Each number is 128 + 24 x the weight over its row's rms, rounded and kept within 0 to 255. Layers, rows and columns count from 0. Numbers have three digits each. The size before them is the row's rms in percent of the matrix's.

# up: layer 10 MLP up, 320x128, rms 0.206, rows 230-285, columns 32-63
# down: layer 10 MLP down (transposed), 320x128, rms 0.209, rows 230-285, columns 32-63
# gate: layer 10 MLP gate, 320x128, rms 0.211, rows 231-286, columns 32-63
up230 104:116119125122125103091137150146132134106060114080173126123099142158155142152128129140136153171109
down230 100:127120133116149123135122091132131160143102123102148118108157088101123139123147087150143167114091
gate231 104:100104140140111148124084108127112114142123138097097145184122128121096104139124139096162132155103
up231 101:129123127125120125111134155133140139099138088134139145178117175102152118155105120169156145072135
down231 099:127066097114086122108119092142093120086124154095139090068132153140129123110154153138129122089117
gate232 095:143149114113127075139141148136122127117186160168130132113121128105180098105119136151101158102150
up232 102:148140165108144125141137098139149145136141074106131080097122132138097136133138062159156105124090
down232 098:151158090143090149130117090135134107146170148143104116123099134110140174141162125124135158161145
gate233 098:121115170154160091134147143161089118144169118114125112072105142187117116151080075093090150126136
up233 095:133148096118096142125097123114115139138137148109116135148114127094143161153130151155149119164098
down233 099:123165118117136142109122097102116134093123120144118150097170097089175099150135136116140117112122
gate234 101:139136088097082122108114156126085124137161091120149142117139126146122128114158151138159192120151
up234 095:100126112115159160136134108096126187104144063128146141133087121117111124122127129174141174128152
down234 100:071144122104099089144116142086123155143123117105137102129131135135106071138112105126115098139109
gate235 110:105076129122086132098139166067138122110147099145167107133137116136097107169117103165106119099085
up235 109:118126131094136111141089129144166146120171093140137131135104125047101131125113130130143124105099
down235 112:146156060164130090149169067175127110101145154094134147110087143113102100109119148151124144104131
gate236 100:119097173132102135144169133109148163104192160121090173097107133139087141120144152135123121176097
up236 096:134123154127128138166177110196090113163106130084121099145153085175100105140109151146134112140134
down236 094:090123089139127106132104137152153152118123145129149134091115180116177123143148107136119109167105
gate237 092:149090150142160068142124115169116119133115153145125114136082127128124161062103120124132126147118
up237 090:144144121128114145127135149157149100117151139120104161121142126113136102140145121097106198135108
down237 094:112161121136140143146148110121125162111133155100132140111142108146118115118138125110101111116121
gate238 112:170166152099159144140137127151134164106159121131134145117177126114125129108125148108116146134075
up238 106:113119119115137137155137095089175100143068144105142117097124131147085175101122137155131104132139
down238 096:168131158168146126134112097127131137085133099139139153100150124174138134100101119118126103118174
gate239 103:156144172156094145105117097150122107143171118135138171125101108110109131133114110163123136109104
up239 096:153153132107096142113130132176153124050114138107084126099126110139150101131112119153124150145147
down239 099:102106140166136146154143109111150104114144108110111142101155126150120167153167159098185094103168
gate240 101:095139112183143095146083126171142136121186119111168127116132104114123126101167139133151125129162
up240 103:145131125126111185159137144140141109173138145123164123144134167104125112122123119165142135143113
down240 102:113132092110139139099149121123129101146141148114152148144136137129131091151091102115130169108117
gate241 100:164117183143092147145098122079102116113123136103147137119116117156170147110107109152091114144124
up241 096:115104154114163116107124089136160109134152143144158141120101141146129091158077114151110105148132
down241 102:119129152145118107142145124115100138121113097116160133099127125131106157089116085133127141145167
gate242 103:099103144088113108146145098107137121130101157135133135193126121123153102168135106168071131082066
up242 095:161135133135146131138112141103136126095116110142114101169142081158123066169131154101092139140102
down242 103:178139116124114074142117084139141133081128136119169126111150168128146142124113093117112138086140
gate243 094:140128132118149077152131130094125138178133134119150148110108096131163101129092143138155153152177
up243 103:158130098140136138173083086095144146102128145142082126190112141088169120126092146102116120139133
down243 098:127110122110145172154161128155103124142138153155142145124113170118137145140156100144116157108113
gate244 095:172157122176092134139102128135137168130139130159097143121117159155116123102139073120109096141147
up244 104:174153111120122153115142124125112116089120118134103150122168162149168140114112077117118115179123
down244 107:115134140112129146158156116137111155142159109151122165097118117131078120106144144112169132089124
gate245 105:116100142130129107187106158139142121150111116152134090082146171109150115136186095131168125147148
up245 107:130121110156150150137136102147134138139134137117129184084155166111142139138126128114123111177114
down245 104:128100090123161127112165165127151125124115144133108137135161144123151113132134134166159094088112
gate246 091:116108148118107130141157113135086146124145131077120143108163114088115121100164142126130128118098
up246 095:159104119130117123144136113137163137108138117099137129109106154129091124121106125137120123117141
down246 103:142097143188131104158137146132122121121137092098146123104144082128144135145125144141122101134155
gate247 095:126130170153145127141110121150181085139162138140124160097114118118135120119099186164168133137130
up247 096:106158135106141163077127130157141162108127139149141074110153164169099111117131143083190140088114
down247 100:152098120167102144122127114162119086145150102109145134158100116107159120173109099132097106142117
gate248 106:149127133115160105132169135135129134156168106134121142171162108142102111142151103126153110138139
up248 094:135126163169143111151165144136132136137156116085151136141079123131153108135122153141116084146142
down248 099:138086148132057125117093143121136128131135152148091134129096132171149109154092158161106144151140
gate249 091:138118136110115152117108114136149115098128135098159130117088083140180114151129117143109131107141
up249 095:112160138117129097109138134144096089118105150105150118094079114111145156094130080143150121138068
down249 097:131150202124107132139110147127133124129133119169125137126135097130127074139131128149096111111150
gate250 098:111163122113147104132146141085130153149122162084126096139106097119140128109134128113084109179154
up250 098:136136140137095148131169144123148169100109148152161175150102128158129156136123109073154090123091
down250 101:124115147119135157099130144113139134167096118170125121128131103145099161114134173113100124114138
gate251 103:124117177131105140134072127086147127141105105135121126115139124118094094115174123143140147121166
up251 100:133135153160110151115128084136151124148094142151181137130101106107148091127149148166154098091113
down251 099:115099152099096129156155196109128144131120133131107107152110150122127152101092167125088132126148
gate252 102:114142169147094103141141133126134146101106081120112115119164143142119135107147098132108128157160
up252 099:182132095121124122169112133142158100152136131126139156156108104130155170119137110144123101130144
down252 101:123136097158137124199137124135125136117147099126144159127076136145104106101157127131136135111128
gate253 091:116129081101117118096142154138126117128105136133134111114134158146139127147121147135150157066117
up253 087:144099147166113096073108108099091112107138107156128109136141123154124153113141123125105187164118
down253 101:113147133074131160130146124127159135134118190140138091106114152144151120164117124132184129061127
gate254 094:084175065140145121101120114107169137128158123150142098131102131143110139129138135126096136138098
up254 097:173126163207150147120121103103150143093121179185139141107153140166156138075129148135105103138138
down254 095:134118148123097130121125133161155106145155099156135097097122155095114151102132190140100146141146
gate255 102:132112157152131119143092134110108139130132156121120134174131129114116125136128145068132123142098
up255 101:119110151167149110133122142132120122143070131101126115094156136133137134126148120176161112150106
down255 100:113123113121115133110171121111141135115117111149120108140182132140087125146100095126123142140100
gate256 095:123106110154166122087151144156092153081152120131086103159134092099149100106136112118120136108132
up256 094:106176162099119146116126167110085112098135137076158141129094133148145106147150137152140076130122
down256 091:165087151097101123161125125139102147107151114171158121142095121093128135144074141146092158103119
gate257 095:158108073134133127100078122129138138115114127105161134139141125156180096074093096143133134139111
up257 102:105133132105117077137161107148089140106084082128123123173151151120096113133134127099147087077135
down257 097:137113118118127160114080136125106123131107103111128154102107116127140085127126081114124113102092
gate258 107:156099146150072153123111135143108111091109124170137114118097137133149109140156138100131135101149
up258 100:169160100164130125155109132136139146129099177125132086116087142149141152106106107148089122129098
down258 099:116121172098092122067122108093124144122153096133123134161095133143143175144119130145135153167169
gate259 103:130149131140188108129148117105119092120129160124102160155105106149150133127101122151072147119146
up259 102:110130105129126169114141125125116092109084150166155174164108107115122146106136132100133119102149
down259 101:135111122154142141125143140116125135126136129125123127147103074130100127127100112083123118103140
gate260 106:090117147140089162112113117131138144096150098136136115129152102144158090164124106103163146088111
up260 105:114142125135095142127136147106084140091123126148134107100160100072136141132111162141129121120098
down260 106:134119092142135154109154194130145126120087155113112122069138121121131063130143143135126121160139
gate261 099:128081147152092119135112131151132126128111118114111156132115146169093169097129094101104131170180
up261 102:178108135151115122128131147137156085116127128173084146116126145096099114128110106141140099119093
down261 101:115124126147112144151136095161148147144156128127118169204135096131118148128130106154134116153140
gate262 099:160122100154157125133095104107118144105120148117148100103125080125156151147155129095133093124169
up262 103:143124161112142160108116109122175125188165123160159139126107131165166185140162090124114120161113
down262 109:141140123155168132131140149132086163126111126088129119149136130070119118127144145093174108077140
gate263 102:137098125138109101136137101117102168107109098119149143151157156135171143114104106105103113149159
up263 100:135132098096092151096071078125121124137117159129124144113123176132150127116128137087137144137171
down263 098:129133136118139080115129113140135155127126125150180102097161165094137114149142147133112111107080
gate264 098:122074118119116113142141137113125131116116121121157100126181091155112117137117116115117099120152
up264 094:123096133148150120135136132124127143090127153114142099151082131104098130140122139113112116125086
down264 098:123095133174132119164176149106136103153146149155150167141109164103098114156119146127094135133128
gate265 097:110117108108120138104177141139110100124140142087152168080154110143127089146102109134107134095151
up265 100:144110151114114076164102115117138172083154117132092105146128136090117121096110151122175141183110
down265 099:123091148118138127162157094108170135134143120117133092132159107147106111162120103124163134123128
gate266 101:105137119108090120127112126141131123110108123137111104123128085092141093165138142083126147157161
up266 101:162123125125134129134158118143107137092140158140127158106150107101167124101146144147131110124130
down266 097:129123122129128116127105131092139140167149146121131167132096132153070142098085127179124105108141
gate267 093:122123147121119085160098131133106165163105130110111095164118128129145122135145172135133147151148
up267 107:127137100104108147134127132135159147119121106162133119125140081106122130116152142138107120111136
down267 104:145116140130132128090131094160101145123122161109166144112116170132117112137119149096134135112126
gate268 107:110145161098115102173128137121096152141133145159111118159165150115102128149170154110129162125125
up268 107:132148097125119109148091094157137143129138070092098141124117142136125127136137180153153121102130
down268 112:135145109140129111149097131138113120137130148112129110143135123132118102117070121086076139139103
gate269 117:088145142133110150154139116148141146114111125159120125174087135125105136169151189156136152157109
up269 111:159147156135090074096167115128152130138105094126122121145135157113141159139085093128133145126143
down269 105:140173132137129167111129171141125107100150089135147174097114148103131101132159109138116147120104
gate270 098:137136112126113138148150125142113119108156153111104135097117115137133138103156167173175152128085
up270 093:142115092089124133147121145093118165164130117136107119177156075110110085129153133092104078134136
down270 098:179110127127160113094148166090120141136143116123145112174204097104123145154128093109116105161165
gate271 096:105099102102105093142143179118145124142127133098141130115110123118141123163101127110077098091149
up271 093:165136109106126167166085108127107121070113105146111092127116104137129138149122155108108102152140
down271 100:106102154141138124145152117099136176164129091094201109093106124156106153140104109186127137105160
gate272 094:137142071098138119142116138149101149123110156116116128118140142111157087157141125116085148108135
up272 093:108104112131153107112113109098116104083097132113125134091179113151176103116175112146128128101124
down272 092:144109160121088116172098120115090146135138117125134100131102125129149124142113140140114118189148
gate273 098:110103132126099121102155168108091129106150153116185106119118118096139080114118086134116116081142
up273 100:146107118132088128132113160129130176141145141114110113137095164118112112118095117144120115096105
down273 098:127096145130134138104113168092098147136142090161149142115113140133106121122127125136144088162110
gate274 098:128056134160147126142092097165119174093094147122142120120146156155112169109138117147140134141146
up274 103:101139165134125114164138149144142132094128154135133104133131120118086090136133127112114137121129
down274 093:155164142134070153117134088137083082137127135170149113174111140111118107095125113119133111139171
gate275 103:130156191143116083103139136112143093083165143134123132142103163130116092123129105079159130140131
up275 103:135137125124147125106114092126149143096143122139111083098123154092142117182113131127101084105070
down275 105:112169112108094105148134139151148143170111136116110127160141101115149134094124117167085176109120
gate276 100:162172102167128136117121120151156121157117142119157131130106115116127172151110164125124131084119
up276 086:095134120126113143096123114129148074101105139129127087121106117100143160119146129138169125113118
down276 095:085086096165133116135115137136143106116147099126146126128134076111139128130100124123128076095155
gate277 100:135152122122115159099176147104107138118142116134156186096096121164150168115183134115100127131101
up277 101:123158126109102097092120149092142169117144096134122159097126117095103096153115161108171163113128
down277 098:164120144123133146159132130125150142131102108109088128162137125103119133111119145138135131137177
gate278 093:144143148198101113131123153164123129148194111118144142142173100138110141128089149109129117128131
up278 099:140114148122144124110109153141088104122121105119105149123088129158079122149137117106148113167138
down278 098:135139117135122133125144092104107118098155116129114106142122141145114111131066119132132119188113
gate279 117:112131130166090135134117116119119146112152145121123114131125120147102155126147122121121127130181
up279 111:114174131132121103085091150102151133102149175125113128160127118114137130135138094166120144146116
down279 108:108116116127187139116101171107144127088104114129133151138139152111139127108118131154114126127115
gate280 101:136123106164164092113140142138157109117119173123118115145138122089165114122113141111091121132144
up280 108:132158132090098125165153102160165130176125091125106137142144095130130120106084136134105164140135
down280 102:134091082157175106120133127103174102098118159128124107194135146102103100106155164107130105124132
gate281 107:112121149133160108120155154076141133117157091123168144146137099153107136132141095080111152102127
up281 108:128137128193139143124126139112136135140172097110133155159115140136095131118075124115114164129114
down281 101:125125118156133094106090156150128103124130100104104110093142133141150093134113124108089162128115
gate282 095:117112104165155160101100146128108158143130146151082151133110124135173108108095088115130138094136
up282 106:119144140134118100150102165116117124123133112110104116110086119127108136138124142131173133132148
down282 100:170089115134106149127122118142113124149136125130137119148141111166104149116130118101088155159109
gate283 099:130112110127099140126069120120098135150158078129088092133092142078143139154114141159143094131158
up283 106:124121156140098122132105129111094120124154178136143110132109130122164162126143085132108115146105
down283 097:125117137126119133107147157139120114094098124146180139069092111146167132136183128125128132110110
gate284 106:136149145148076073117118083108080114151125136135118146138128125165139096129142147127131146127142
up284 104:163140097109129097131149186142119113156139137129130120122134063152138126120180101131111124143105
down284 105:123117126106124144137127084142125144128141146108150094119091123127147095138158162115132099108119
gate285 096:160115098123147118148072090117079158108121155158102140109143145163171139085124081095144151140166
up285 092:144122171124176122135181114119110138107117109145116125123141130142139090125146102108153134100146
down285 095:143138136147134111129080110130153117148170070068140135070120129135131112107112128107131144137124
gate286 104:154128135146176151115103149075119105158100096149156128148137130157165174105155105191115147107125